Weights of a small transformer language model.
Size: 8 layers, 5 heads of 32 (1 for keys and values), MLP 448 SwiGLU, vocabulary 1024, 2.38M parameters.
Architecture: rotary positions, no biases in attention or MLP, tied embeddings, normalized queries and keys.
Each number is 500 + 50 x the weight over its row's rms, rounded and kept within 0 to 999. Layers, rows and columns count from 0. Numbers have three digits each. The size before them is the row's rms in percent of the matrix's.

# gate: layer 4 MLP gate, 448x160, rms 0.101, rows 416-444, columns 0-159
# up: layer 4 MLP up, 448x160, rms 0.101, rows 416-443, columns 0-159
# down: layer 4 MLP down (transposed), 448x160, rms 0.0876, rows 416-443, columns 0-159
gate416 101:433546530437576549431546586489550491480467499457481566457517626463516484499463542504468458434533450420518480480441442548472469520529465507535441470463487484514487531524503434551511442452633543499502423457552452488548481534568485532522369564427534465470508495389525390578570417578529495548521539439499516557501531559527520530449553537472469428509513612512409608510567553560440484531537546444600482465537468551512477497431427520500496489470561413476534596555509518438523531478501593
up416 097:553445558475383504461456615558548456510567558516549546459441540556577474584571480527402539503470485503596565504590438453562483576539537572487539483522517471551509392454560492478604556466439416513436466443531434527476418458509501484566572507495533534461496505500593551474531584416542562447504596493545529538559461462473526569496479592491447556461545483436494485480420549441523518533547448415500513455498524472522451545437442569414451555535487522512508473501468427573504447525490534
down416 099:412501554471478518411532470587517536495491544564533456499532417536490428469398478509553404446545450596413575566485457445519522500480509454436434425524488565510458443556489469520451381505623477654513509511608560468454559532514539523480514495438527472542469531539459447527504449602397515469508501445464487499515483557464550526535535426482510489555521428539503479487514492453488551527414528597541523543478460466456450454505427433418510501582451505565432492546529493571541571498424544
gate417 099:477537462521452489434542473516523528454447556478448444599570549550508508485507580578475501463531556566590566484479516557470553415535517448547536600526465433457547407493483488489553510537470528559460447615452574535589495541478515588504583506482463489525493484526487486434588599589440444433516537471484562494494426515450594438490538409498490437534417444525575505537602621460471490500433494565476501534425499477543547524452580460468475441417453505474457512548530465488468430485600516
up417 096:548514509517428469497476491427493441477476569514584501577448495536394512495502455519502470498479523461447466508453468469449495466400435506485453519420520551424421499475446544546477505441497555458570440538507485505554452460550506495551561591516514560441522502553492534514550597526480507441470507508535484556468521554466486540521457477525484472561449463469556486481564454593517360457504521595582444498540621406466474461360482448387523508565433477441464615596488458481456454603450573
down417 097:517426512512522577478455391484502567477516467475421555550556563566493420551524532474508479447554529533512464578595515429503516526533527512523493463542531430581532487520530537419506463505516378608472521542517501504540566466470520517560596486521540453567469497397497553585421466509441590542460511489555470492562550527568504411473513457559532500565550515576526539559491535425387528538605462513504482486380447451529536452455532473569384512495464611498502502460500450509556501418553563
gate418 098:549487424485413538537514464452466532536536615520362562434544509456438426455554455587425468495502493562500439525472420468503474547520554565553573559539444456580497519516373521567497515536446514494501478456464493407467540466454386575455476502444570466519431549514497489510525432485404456533533481538511577527500499531438439540465453473627467465566565491425515428546469562472567600502511511577517449578478399562580515553459516504523434483537503529514477454531500530520494472550533452
up418 094:561456478432469477461517640559547444453417499612568510563476551492513506484570452463446543588566515430470460419533544500520461420495481537471429438493493469402494503441577412494505520427459548453559544452451465506527551403514458500559415507455538379532528484497561475490545465545503427551452472532397435445594555481503487536500471390452512442522376498536488475484521553501398556505540488439547531471484486511491543548475496513555447451449564436425460540503594486454496551494499496
down418 095:435525578567474446530469506408418412543532539525523493454493466527392494536500525463467534516424429628596497453447450485436460532481472432507412367367544516431485527515551478539492533401611420515543496550477525572537547472512531538477563495480511463505497468492555437453484517453499495547515447492529481454456528492404572489518483574454512577501407424547475420597510515509510454495468468587539520473405494425458510513504492450584501469495579493484467441531557502542435543416486562
gate419 092:468534391482569554563534467603507480399549464485453415489470546585426442494469474627474526612417489447458419532445503465550404414470451572492510510481478562537418523513485473502534500599415440458563455474467500460597529506501516414550439496528458530488526522516451449531534436561505489485527538526495575473427515496407475493577492511552483528557541487546501533572484457490499486540412427578480465503470479473561444523466441519610428538441475534570564575444447483535569451453462506
up419 094:463405462602505443472469493515466514526464542529454621475481484526561509498472515478537425458502450521561568619484486386425390497483465456491460516520511384530510545467494453460527481529550415454531455536445560516570509426533563543550579534558506608537501502548487457445443537571509473554493522512581451515500481478428484518480480428416526458578527403561500501509469515520558460497613478534509447560479541618497525482530396398506602590508573496562503452479521533452431525488486460
down419 094:416606560455478566411398595545463512536508566528510531400506475504503490475402517512444460487555523518472506447444589576503544494526576445558551474452576534491477513573474463558471527422491501452508558423478488540487557550517618469365503464456540482508486486552450465542492559462484371538571540547529503475549469463571485506423426571450485508480485459500534510521467479614495569498514528437517598445478429492532515543542522508479557394445457622462513474516398526489439489467504507
gate420 099:471464514552565521579495578522544519431567517476546473557557510513394483509470587492471462504509544496517508481493506490483571512596480443552476502521468434555527501431555501522532461516556575518433407514576518460437554489533476571459428537420500393448441538510574578502492525505541444549440459480464541650470545477509503536599569471522605444522561489527435544469560542591436581480470543512566566528592531393521558547567497567471435513429495537510583539487465579578536483481553478
up420 100:497473486513451564566532493431617490452515541537465555580482466452434401460539413445464551434447493567485566474534504482531435524528521535540511570508475429446401485405395492541480476437436503488592505515428449562490562550510472516553447525470494476436466473530444587521467500489521536516417458458510475507514448479488448514539470500513573407494380464488493558535438438484485583548485590528496498521526422460466553467591514520483364425508520558538471517392542591594474517503595535
down420 102:445542510483499543593511530525493550487510470529525488525541469451507501413596469567504519510499528507555609486538497485462549398491522427434624505486482559483480455466530598393476564544396499491444474544537512506441543383470516553532478483500499502546501436502516522468564609556455562546472487501493501594452538554389469506501448432568580520464512524629439520485509486597523476414427437540455486460497553445544524392525451480483512487599363494457474602528529515533460497519482461
gate421 095:508523573432466513470483429526530556441428530571599533403533520452513477541575506571539491431508452572574615461490452500522466546539451516519459563458489564495509470469443571544451567529556458552539496457558595467445513585484495519479514409459488440513399463454476539507510496501462567465488476624458578532471475374458504484529605487444567465427463560563458557580539520486495528516447619500534593499549515404471433447492531492458501503508523440495548501499414539555550406474452503
up421 097:454548497507464417528457479436496484573520506525457427519497592439431529590447415562505504496454526552516527495472430535442478459586520444519509562449507478414449377426436530587489553465519508498554488521514510629465575489493464423456498507484489473538523531455432454369613529471442491475449506571550511515438530361468525526528519567418541414432439423497598498477389519453539484531542432464516532563463502482470538465442506443491466460477513452522518485402522519533472418541454477
down421 098:462441469531610570539457483531572404485532505545473470539433505459528415514554532455575475488424486463515550527601569487490515488496508546535421420557536512572465555510475529315468484533469534563485497476550496497504576490504488594556511484473591478472516457516495494528439485551569545488614537430454415549527444567537535495531497452540508533582564508557466514471505535512453433452486352574439507534548548457528472462485568522462534531502461467546553449643478548443602464492475520
gate422 102:507556499532469488485490482446460644585466489579537540530500430485416439477513599417543507517513586505433578466407477465488591551501496521408511514558538481501381502419508529443566518443541454395515510455464463497415467527469517516545505488504523539514650469484530457491525507423528537487415484482515468470425518389490498502549512513453456498514401379542579507453503524505534463494538525477578496469533552520581559570392432587482493517471487563461540458549513494417436489529424490
up422 100:468488537479497541474517530502490508549577594504529529560450451573381468602541622552541483501408526460500447531398365449395524480530535456512507538575520484504445533493542465505559542489397496567459484539527558538494440491527390535519470531504544489509551539477526493568508530556563515551542484485515525571521572475533511521455463391456596513632445494595496549490500393403498520534504515442555483497522475448446516468518506480589488587514530410437489535534487477566583521453502576
down422 103:451551572428531418422523553509563501567412403537517492467511612480551467430447419401469525456519565505541518442489569532546520421561535572504419549471454530489597495508501563496392482477498657480469561499449528497526527507408543509585482509464455524440482501460505490455543517471499453507428492608522496450493432530516558461438513406489419434412544540436466512529498589574527468471488513515517553493443521518447542578499491552354469539435520532500492494529552542521528452528495449
gate423 096:510479498548484364600524506497452453496532497451451441434520376554447467599512532559491543479473393533468339545523464505463480542468427514495549585524517516449546554464566430512515488501572550522473444604512532542476476515565457522462447447525598570497571498501475490447562399522529476444526510515453577523577521466528525557466480502500416464504498451591600585455619524473547470567539485531554463524505458500559412433491488409486546494533534480568459463462544545456554494496535467
up423 098:479499459530454455437517528461480443465488545477451402422489458543505515571619545520513504536442498559528482448537425549509497601496477517547577514426529424420538477452505440421518534507518478620501578535428461510552480509543456442550473408579514506502442570450485422496555470549451536498454503489487407403492483441497584460475490538473526468462567510587575513496591477495513441517488546536564482579388464617488518428569470485542488511519467467525465393474514543419507469357556507
down423 095:545578496514519530540553475378485509536585552536430485549444432451449467541473627523497514499506505496552527610556507524399445498478509384467502482536574510574462551483498512382467494418503541546498487516506482478539491449339487513545593559469505458449576407446458498500457528463499432576502516466548516497489429481469447497446602546599466553565525508531445483485493445436532513495473521465504527378366528484415435528507532501473487492429490451444532579505545578454499481521505534
gate424 095:461532539535544528465550565464595449533564496496492437611523520570551472486492515488440462541601576518498531541443543489517462459442507519480413528449562460459578523548540479565491544487516490438446492534535485430466489585557543508461547397551476454513517500489410530394525502421542596509510508390487418538575506507428495503547522473461542551522505551504508547460546513527535538556446462436557529590424437475384538512511453458588563537542579504564544486397469536461529448359503414
up424 098:439465527578562465486482532515477524525372465482451544545402545421505491584449448502487415429515461499456551430437511487471526478435547559497522471471449522570464515473489534503594615510458566540515591490477474514508405459596507464431456575437544546526398535410544460524475558492588536441481455482481479510491466591652505557437446531579543429489488477499537448499510531543508483523467550410448504499536622587538490540525527472421475485444589502518465438521469433554477544529501514
down424 095:585524451575541552538476460582617516530490573487523458440537531396462467451505470453492530475419553499527527559527537490607521469409593499477512467451409527480513512570513502519504500479548431452516473491525565594494557553540544568502481404560566600531525527597512599434483491557451448570509451446493558591494533486517407446544504493415438473542456465536494433483511528570542543462520588582541508515537394523449504518529499453458557432490516496553519401450536522576443575471535557
gate425 104:452481551518592574554482490593530502462454445502502488514554590440494561579515530570454499499470547480539577439411575476408503493629521530401479523511540498571479514446456523513508426523603488437433478558497464441571487439535532400465438515466436428425485518511572465483504424557550409443456471500502488513483581469470465454467428575465524566569473484488454574487516464527458542519469506592598510496505376574559489497424571528383602473508517472488502520539492490528515499550490452
up425 104:469466531517518421531488494434509512520512517505393580524552470506512585518515448443556451511563414498569616362475563503443577544498527437399451474601593545545470510460482402402498437528532539548488554544530518422464441459482519384581423490489571541503530516475505509438486547441524463400511487553542567431482550504445533407516506552569475477453520462561439553557478528464456499364535503483501571513492444519504572519528502538490511493476507440521545436536552539484568594475484472
down425 106:591504429453531540503439465483436511494476505523487580527449483541550483479582537515593541493661489521499532463501479514494592464550441441533440542504470440543434534522549507482512465489446454474451472436573452496552450554552501479526604638476411405505519453445427466572575556516446528506586511470601450626450600541442539500476488479518472438513491565401462501434472524504550446509588576538402465540530469443525557476515488437467461495538520481518495551516483418526556452453467490
gate426 097:504473534581539468542475519415545550542411555487464545499538530437412524523463439547498443399460471417531489546449473536463499510510572511483484543528376551574516455464534577516467499603497446452513491467558501588472550371440556474434445533467576533492512482481513471604608494516473489534405465501519507508507612553538469512477493464441474518511494503634450501500547468506484465595444443477548576416442509497524476534497425581510567430503515515588478464427433481534598482447588484
up426 108:466581485418530464487497519463503468496489517412570475500473481577641411536471582567512553495542444527495580470548552450479538622578395548558500550491514572428487471573482454502580505440557448559454436544473524437474477481552373524396532426490508474425548542452535440431528504507495394430627548564474481565521472480515514499516477569503473500501445489467518544528560549423478534448487448469486504422527389464493512458486586452516498541473523514475575414486502454548473539537513533
down426 100:468531518448449442514535551447459442549453505452540439490525499471406538502492534523462505526514399527575502472508482475432614567521471427610479445493489526496560548600538544564520572454517480542426519587580541509470536428546570541512514480488467524498467532535546361463532471586433540551477466484385587466546508524614475530561445542555528482525502486413479585497463533462572525505452450543523430440518453496484532461480594427532563428514416497509518452506507531579401452581515573
gate427 105:581460523512501474612549598538505520514510470532441454595580440434552507476535454499484503471425663464534447407439468446425567448492563478520451509572497467459431490418538467530483394535562534487525450531544528428509497456581574479488487537491547527507477492515525430545473506443556552424471471500502411487500488500540495497501472474552501500550431532496457471548510441433486504473486432472502438570454495489491550518556605475490507454599494596662562431499553460443436496581569443
up427 099:472549546561456489581491526471501476453418531402415531494447469510550456555633449489523416435534442458551457459433566476510543495556487481507418476576553504451481536422437579474450468462572518442532461529548565444530541543548516490496396514539596476452551491607473448565514468479490479434402505492491513541437467504501462532497470503558557444415510522578523468496444502614405537509473509533525486556422407491534514440434550440507400466535470587547540458507510432473456470561393491
down427 101:447389509473531464520564551557476528522522551490457465537492491549476539441456474468532559553534566498487547485452464505455573526591549489362460572435534505595528444428561522540509463564572563568486428453652471507516454392424423536478501515442412479475480418493537458435517472434454536563592479451472527488514461569530441476484387511489528485497542405561464431568444467448515532436436515445498531508439416465580524517563534508403436533534478525499520499574556529494500521554504510
gate428 090:522501474451498474474535533493479496473585468446442409575419516405462543489571533505523540491381546426590482466390500526510485541486458494608557526500439563553503501514405508578468447449531494474430493489507495402470490450566449431447527432484434552490436537550448484522533531479435541486456441504562480586509537450422486433541500572560540585584453516523554477505496497443546579483502486471494449489500531383561523506543530495483508412454544462498437392435447472508625413433573501
up428 093:486488438404506501443467518515459532457476506522501464483457420517527483549357440539580408466426555453556505480442529517501484411549506452526405444540582438433516482576517494509515478560543453527558577566488528579503450538526482532566475514521573457546474503450437551480492630490429503502490450556588567468549459479498488526374519519445467567506522425512510456405525540496524479501513430475385574531464450461606544543444492484479579530549438566597500560447587497548517555447501530
down428 091:453573547461599542475521440541500541439428549512416493463564556448475620448570506534494507541515542509465495399576572488504516424474515447524580538507545496456503465453557473511537549556535588471493387514552478510526591463527486566496526493492477488556502508449535496519543525609535474438463428525396480551391468489524413499461472581410536490413476508480488470375469521593492553496483533495465581472444530544449489464524373557423591486535513530526602507487483528543398523507467509
gate429 101:539416446590541514556579542630541487571480493498517523471455498523428515529488615556473591520544590539526427547577535516581531520474597539504492521406550552479588608398504447525379544496504464435493486539484508531553595435536516568501526514335544492412515512516429455478500488515468484456445529492575527596494500556493524448470477590515479531569515513545508485518472542464470486547508500617541557440472515531482526497420514470539490542572439468503485509487580469521479554538537541
up429 096:422576559488473397482551566493501414475559516443524584401446617542589489493473549388441514348495530493595534512440421508494466485458492490557543492488564413511463545579495427476510491504492549445548440457488524456592563626529445542412554503472509500575527521591541495538526493505501447430441465506504421598430447439440497496506469494463510404511542511541523485487475532471499542457515596520497487538514504516493505499416530496509591576450431507517467440479576525485477517508518574
down429 098:419504475546508531467514476510449448540492554497513476524510404504447474496502448512496519603521488460437491440562508518552387482528497552430445444519484474560481410402529483515463504483440403565562448507511552494492484504508498447426443499391441424530423430460512411504483492522521537502477529502410507503500463471530449513489427619607584603472484484493581588570531556490418456530409428510500499424401452490442599419535429506529514466489440482567464585610455470496494526524509440
gate430 097:452460573508462486587484634507501489567505501567550481430551543500477486506510574512603539561508474528511476521479506485601382506544480531436491445533494550500527460443482448461395475487487546551480434581448472472537611442493506473484556577550535483432559492468429457500538395584526521431450537537448518425513552467398431492457441507458598486420538478464481467568561515562458433494488530489435565538518412455552507518533570472455561474479465494514604464493521568495355518487573499
up430 100:469459486483476394550488544542466456495475578513503596499536494503495499372470468535452475495490429460527534521489522462453579547417557550448429482520512445551498561541520483418473404499422562446513545458518517460582496509421563525482365436540498527471483466481490440558502438575576573535489456447407492519489479458486558422548569561519496455443517478495464386456502602551517498502453520465446469474492605390417440514454563344544471455513535562509545492496496547458572474552525480
down430 095:539427540547515436473543445552450503490512603475457462551488478506475505547500402589458539561389499476498471593483559545606496437576507462510543478549450516532472536548465486482513520468521517561548427473422540467450511539508551485569385422480550529486472403546428567407432480487481529477425475435358524459561522552452567551463390546475477584467530499532589499530477434504525484423437492564571500499495536465453470511450502464426428578562483498514493564558485467459401501532429465
gate431 105:549492538506488536534430516527513561583426574476520470572490498429441498466469512450475434481514591512538466579495456588536496488515542542539512514484482495520503544564490605547376511563484413493470422513555487498458501554582578551398489523487502489505464571543588486566457486517455471494529582441446422517485561481579497534429479528523404437553605572534544480529393527540432505528532525466496561489504480465436523571555494489540579428534646531414470400497493396554442505475515451
up431 099:498486496506447488513532460509519444397483560436493426459511466469527483485523501501536556451530483480627467450463501525469582553479546410460574485526407598527519567561521549586573472492426472436530450425574525394501456537489504484397489483435505547470441555544412523533512545449501531407469534517561504468519450483427500503536534531493427572465495492534497545499477483508405501504565583545382422471477509556527473457529491403481560582600473492533501500523367468563569444422593542
down431 101:485536497420449447567527489525474472503462487483545574548473464453553509434453501452477479411465503435414453556545569474524518474554448542506520505522565490504464517513589442563504494545463613510605431479421519564563459561419434614492531544603492505505457571502574478619490501527575536477487476477419480446517470483498553550482508535541635533558463546432510516447515591430468503492486511427568486540577456518605538445457517528406506584445527556423522415576561501455476495527543469
gate432 099:489506477488619535518607513523545532536465505418481510517446410516505573517571483411452404507528514486451526524574495568486431457491468427386510454511406528510455546467526512560502597557491372482513502457597432573523502410520463489464523490522525445560537529459485471509407483530538439507550417558605447516611505451448428409478433466526433420562508520554463543523479523507511570585501420465518484421481487538499530438476451499543436458507653483477490467531482504546488519518519536
up432 095:494551539486525507468563490540483465485584529495390530474540439588543438550539498548497496536610540532432594520581439481509420499508459456475538552510470648500491527535467473566516540476544596481484580487546494496480509466460478533386529448471596503492566468468500517523457406451451492548468507645568467575591440450453485465445597500535515436508397595524495609489552464535510430489484515431485523485521428495519479481611536527524520547504562529465465555573438501482519536512579443
down432 095:438581521484522493539470437490481514474441424496536562559483517453385566567504458411446440514463478468556497499406551491619657452585438451464522459499514420528552514546600439464547500616489512509464394500508474525498513482577448503504467515554404510553502581604523514456506458538570606514459489454514457487420429539543532434519501526458442550524514450472499489552434580465511484564460477398494429570537466485518552457497485516460456498454502499502516440470560515456566566433443529
gate433 097:503553525500441494497507563446433476507454556468571473477531582431450459560481474555475507597445390527478433523469541429556442549526385520513449496456425506478489473461532459600516435473512491541581463595519442536531574488528598461402546411477521481486507495489477436549549426470521519512449444561487571548546530555475468579430555529464483503514497515507455600555594494532464336475551453532456579515499458412488445472567604432478586483438464464477506496460444472472567470506488493
up433 097:498443487418543474493494491606525384428540491507560532518513499497524417589550555616517446530548572479535537584479571545448471466456544508501490502612488517497511600474523519445486497439546484494480409484488499524462519542537538485415539439434500454526452451581612474588463494455505452638606506555578512465401410440557518488477497444490477550501536372495487486537488512458476472462492419466545488499533512450554498517367482459508527505539544397520531512503427484546538529542412493
down433 097:559511546521520457476570415447553567563399502546540494459449516462449556524417437493449438514495534468488504432475561511503511381495483470513519455557512466514580479552548475525496549532531433436559512425510507510460571439481462546476446531617473486533410473508504509462452602496542527499507545497501594334483548470517474469464490405567632370461488509557505453390414485496424468496479526504537514560534462528507556581556485515497566555537495541554449439490477562410435471474446487
gate434 102:583473500514505473512458583573545568560445512477537475509523489521493422426521415537619510468458529499503474371422538486482555446515476440565510592520448579497556476402400462483500408483552475461541464474550587509557551452532471536550490486455521491533482560430371462481546440468531445497491570463451477517535548596475499531512522538481464517430480515571579423626536463451499512484552448508436464547544496470431563422485532525523511556556515594473520417546525447473472421383502502
up434 095:547571558463484584462495449443500471516561546553469482555505448511507429494465478512411576520510505501503513563408367488484523565448475556508493493558563494468476544523480516577507582594360468620530588556456449433421509472551512458551539482473480474509558517483466417438521570474491545527420459497521555521452547617486575420451570456585518448574595479479546493496390502573534490505390485531479528462487528496487574488516460471503528490529486474588487534432563526566542561524444445
down434 096:534426463433559455486516526504452490496435523414551527395506460543440494603459475485422546463511529456469478481498610432515582429532447461562510502450571484501452434480526474503474484460473499529487518518515532469538508605575501431458434476475499429450443503509546546553569556596498505463478507626466475519493466524472456600472431524471535498429472516374520512588621542529456533544533624587527508526485398611536458528515447558516429467514453483497530552554438525487502505439431412
gate435 104:505426513451526480471457433508549437537433507470462512518542494410371456512524490529576541463494559458485563452420505534478408544452519476557494450503526451498544407522557578455570536471438491501552475512539539616496529609575522428597515604428509405434562459511550474547598464560463494537538566536514478516491540437465489518501381548543504524547481414509595493511462411603526464485395478474580464591446472461460447497555581483508516497448498505510532439451474562515507501484532557
up435 101:477612508543489524447489480473484604433525523435470506498502448500491492519392475535490509532524535543441425415574538546459538437469492416476489456535482468472539542430459576552531522548527495466469494447551492441410468536521458496567512418524530441552499527530419506460472504394473441485553531511418597434428523585468441431480622512445509499469499529395476460465489398427598527537430519480459505523590485510522555515440471456407485432529525541531489540636392486506402526512540537
down435 102:445364480420514500596558456497541512505417537460474499406575529509518572473477477469517488480480514432536469503584529468389545572557512469483510538474474526503548437453489456522440505525534563488421506527496522572511544454492485520553483545528518481460500529432472476499562370521538509467533457517465418653508518388418575503534428465467551493475371566469480558444498484523471480540462472542537477429496438514470521348587482485477575515419445502550547454536481497534438510377525556
gate436 093:493515523462445522441515560505533524483525405407461454436483516529436498596529653523500484456622530508521430496573464462527528499485436458544532472481456453485515500440535473510527519566557419504540514530482572504478408492585494485483431564452491538547434522480530452489581517473499530502490523538464477579477532521473507647480533519491514490532470394509558608448538619623478532584411545595486475519430508511584509445450535528572447415435459488557479464476498557550474490490532612
up436 096:441436408537418582530502614587509600525537497473403503507476479529506480446564384596477423433506443491466513507563442478515463495540487448468574532484567556458526414461458597553462420491562549460494485482453544452474498539491492543415511543490460480584554483561459604546447521524438521519572469532505523536476515488438572528559593424542545483546560536471373496547420552527497493412494538554492450477616496534526444507489473442553508474460480423464526499547523437496571428535496483
down436 098:547472475456494526446519490599555444476488441499466614469467502510482433429534507546542514450434515470494496450495554414530499465559408485492450467559519556560540548473489449553490532567547494486530510518466482457475470548475602436524518428512469507512581500551419563504498598545562454464523365460495469624420618550516417524452494437501559447447502440503451422532555536520414510511444502520561420598561558429472388553526474475477469551584466517582399443534517490502496446523537467
gate437 100:414422481460493417401542524566574416471504463461432520498545545494534447426501509481617504567424531460475548434574512572482564543507417552504469535497439439349511485473484494495467426558526549467485487494515533390547520379482467505572476500461592584410486500515520538498533507567536490558465531494496530518449598527517515522548537526476486479524434586516475543558520598531396507547508502509416538546483583554392499415539500512528503449429503436526457541455485473569547470416506502
up437 103:544439487476555477493630523456575419555527495538591432509457502627639466498464474536512457509463452497494440526555535560510511481571450542552459444542459546392502525458483436412507462452522492415439529537554501388504600441571414522502538522578550508481561508557417489442475459505514480550492517489481570486525593527518467539529519473481453537511455515468489499514559581478392478478499391564535498596419469475536572411472458462478486448472496475476464442508540380509459528434508521
down437 102:472568490419615555477520529443463540508495511497467563482436407501503453485446467493455471504622499479441468618525460481558483527476569516489603543483410433481461525478557471494515422558436525438542452501435415503493484556504463576468534443527429479426472533449575447481470517472476490589508496511539505389485430515422490526488495477547440503628404506510496555496493580473594525435503561475498472505476443448534494538534559412483576500411547558384561521560494498535615537563532531
gate438 110:584510484466543462487485532570538525419610521450485390580573538482501460456583527513563565480494487488414536465523496496541466504454465465558523589550488496493547482480558422509500476424460483640543446486519436541552409415487533528514391487540577540471578521447569463515512496476498413507507495548528554503519556565545405609527494455510396471574569512419543407466490482562520512446411583573501517478610500481425510588485523480467502487528418509589488508444448524519507491516543495
up438 108:527523515523518592511507480502567478585512574418526537491541385473551467557557571561476417474485470482394459473566540453513502518539604465634474546450539555492494471420632511501462476409510510516504488541411516506446534481581533446610466503573575469436504576532507515544449507577526513566494452521493474418402522416477431585607558492518486467507508553498543549448525486468402554573530516541456453552582508520480576514517557560539482410514523474509474514548525421477500536459486500
down438 109:579509546511501447479483520529414539547565468444551443556537534531462471518553524500436600551471491468574597496484417556528519523424436417509494526618469485358559538532543539459596496598489527481552481435448447511603441495482514460470631525528478540541517555442470523464546513503509575482476518492579541522445484554461455488500492489495574545540439458520540491391528439525511489545614599457464476551476485625447503588561569465535458529498536477500527524482589482490452520460525415
gate439 100:531573559541466383496540528480489513471517563460557434535518573543478561474454487517514439515476579513493466450566480551468521514514385465574486486505407446434554438510490505534552497448512493445459409385518536540470466433519598533490480461449533550367494599542512532490563507552561441471508429509444459501463548541498418468424495413500402455517467541505549539488448504635454463391487435527572469518538459468423472564550585468407446485561584485491520491499488429436559488509474499
up439 096:454486496479509412450514571609529480486554640464510493544526519503473530469506511524547585597515477467476501505473471512543547495454541534554550561510474563512504548534527438570519560566441542527467444604505621548535508467496434455434521526521473570473587510433433504390515504503478498403518413428519511511475565498451502457536516531470493441555394565548445473455528530481546548527484583550573521400505556428539447584524484543431616486527500506484515392518526388428533465518432561
down439 100:459584487533463498480553545464464492541498413438464508517487454534509450534466470545502433453474446487533459535478410438511480526511522493483536507489446511494451531425419418444498553508397442431420488514528521538523436503559476367511445522457432577621545389591560533518530512498571471557546542455419577580538581569543569581583447513457539524557528474474534528536456438530464527504470460476528464498570543400439474489416493520550499493499484515510543476444390429500540390507492382
gate440 097:492513500498427563511443562499522461545512433521476443510487559478490427529434477502507488610549455595496557529488474440490436439478548447478432461426491404499573582631525491542531551512471540453410521420509414609482447518518527519479537554624548528473480479540485492495521567597416446478576528448593446462501501490420523451530555517539505519568553444468485503590457508446541558482476497553516577561408454497417514375473566440561490387504482523439565502495476536460493509463482534
up440 092:495480488633510483504599442421518472487499541496476489525496471505520450405527502554457446553496443505511465508549505487434464469429578512499424495519603491570421545514442470569476546555549515502486481527469523525543493482423533579533316564465452485573528438496528515481416492532487563582397529503532462447433580517596547504537548457465482573484572512522528597507433416472525572438539556425466521464488510504606556496452565449465530554517454404454574506495581521438442546510509534
down440 095:391536467337517499512443516521446436498468597539484500448383471450540488473478535421474566490482467525507484445466563605514550548591488507447540556458438508353561478497517512589517511514499537520499427586433482546488602556516518471450507411443466561463590502465531476466591375495522457481547456572503537461511448483469487470487490459563457384420506535481530436518493575560491505572502435521450530464489533476418551524472447532505539499501450504531479499501466412458473441507465412
gate441 092:514500542485493488474493612456518453510506527462509509480503456436522368526555487519403486551493569560552504456505434494532508489448537483534507489439517507539427483474405612460447526569560556461535461582441466500398555504428412544479516479470539492456499372536417463493538531551526451483479447566529549540446590460511424517447497512490426426548561483526465445502535516474493514515538552518543568534496630445611568463471484414486611523534566504529516580512546513488355597504510470
up441 095:550523415604558571585457450414471469560471538413614578504438509489499556459529481520499499489512578500525484478506469528509544528488550520530472486516535509467503522505501525476529444503477511602536529569439500550442550568503536531506598499438597359484513511484524456590440532414501497537526560402616477484501503471590546480512524518535466612554549488415473523441524600423544524567501564560514533383472484465506481576531475473570526485629605465518484484531457544466536540541512518
down441 096:624556451510498475479500471477522486485479529528471547533559546499553506502429493518506465616590584464484507539447593467454606543561515468592544495509484494431490471530315545359485562538587437443540462494523525588412546501538543561534524517526523475491448500465476420532628600506493605452533444431564531457528461537487469482464518475446454482502553517436513488511428527521455497618425462518565447488437491497503584516487520498485514471404481547524511551423491514498543513517540477
gate442 105:572562488514508637548475505456565571548496527457413492470573514497368515481516599457407531467521592533553504465485455417471567448495430520502524564476456452540495546495515447485511567480482467615549618521470473427523481426545472441480420556537495460428500453450547501509587516489449518528484509511501542514530605452506497542516454569487465506420461446542553564494535629537479469506505519601601549440511568494520522499492570491482408510514488611528421497498477591550475488421483508
up442 103:446515520585512406515480485520519434511606412520628483516493524477479485547501582461542573473484520474558482478582405530469466485488492545461577516515526425528630400436592508451475443510451487503518502580521460517506484496505382525483470528569462573590425470531506556539494560471551521518521354541373513547495531484541459467580430408531528584496516456583520416519532516558502565510508500567411567426559539485475493463489544450510545499481543515427549541483456465476450559496533489
down442 100:599434473491389493513432540507489464393498494512509468509511466355555516568449505446470532566526392573466556506507427592500457564483569464524501465496436568548434380605558533567482572439567528451495442471538571475478538503577531499519524513523484468493412501446482535466499628557512470539486532455591513430442485499515519522484480531527547397482498544545540523393458481437513534495509503497570460407491617561576503458512540572493534431542488501504460478498421443507516487454540450
gate443 109:560425581484493538481548547483565455473496547497416386538536506492463499478515500548510560526371519437541499478462488451576626521486493508504632466517392510530489426488483501512525527525485413520426493457515509470496403499508417545487526504476465547559510553427447507485512429468442413450473585475488501548523549545460447485449411582505504454515594469415540585426496510542579575562434436584591463558456481521525544495455562490556400505446554555527493447516430508541509500452590484
up443 104:434469471514433477445467511524423450520494474527503509401452479547518525530579452481459539495505542586518398608509518533526474540575564509466459521514487425528536464564481519537510522424463594398537562421490473532560505397472497596592473394539508530481529577503470476510532443514499559592475532430497521479483539500581562468461494472561478361481595585499506548579478571508471456541562604459507419546484531479514418499465380467502458488422490452541515535522524472430443521418529555
down443 104:464498567584465339436588476586509490505587449417472534495488495588402530492457496430557479470570530446533476466526488530443543502579567493492524468415544444462434476486471614503553548517477462448523604555579460498519463514546484474594512530474523445560499464539524580472452550591478465468504529503542501429444536566490503504434524471463545373520540452558556484450472493453498577521470499509477522562421508500478470499592546474490451549418559550475616510541586509551563488561563464
gate444 102:509556539500527444569518562467502478425465531415503541429509405496507431476383589537512474526535518537524545439482482487546451527483555529533497505446529500456438598459519543497489550470553599417468417467541527520576393466420529523441462513486495512448536516538558419588468520447519531419466486489494524543533558496557502424590472504603485554565517614512554530477557487544415493579466495536543430415511517566489492528543460544463505525552521400443508497568592660530506449468503430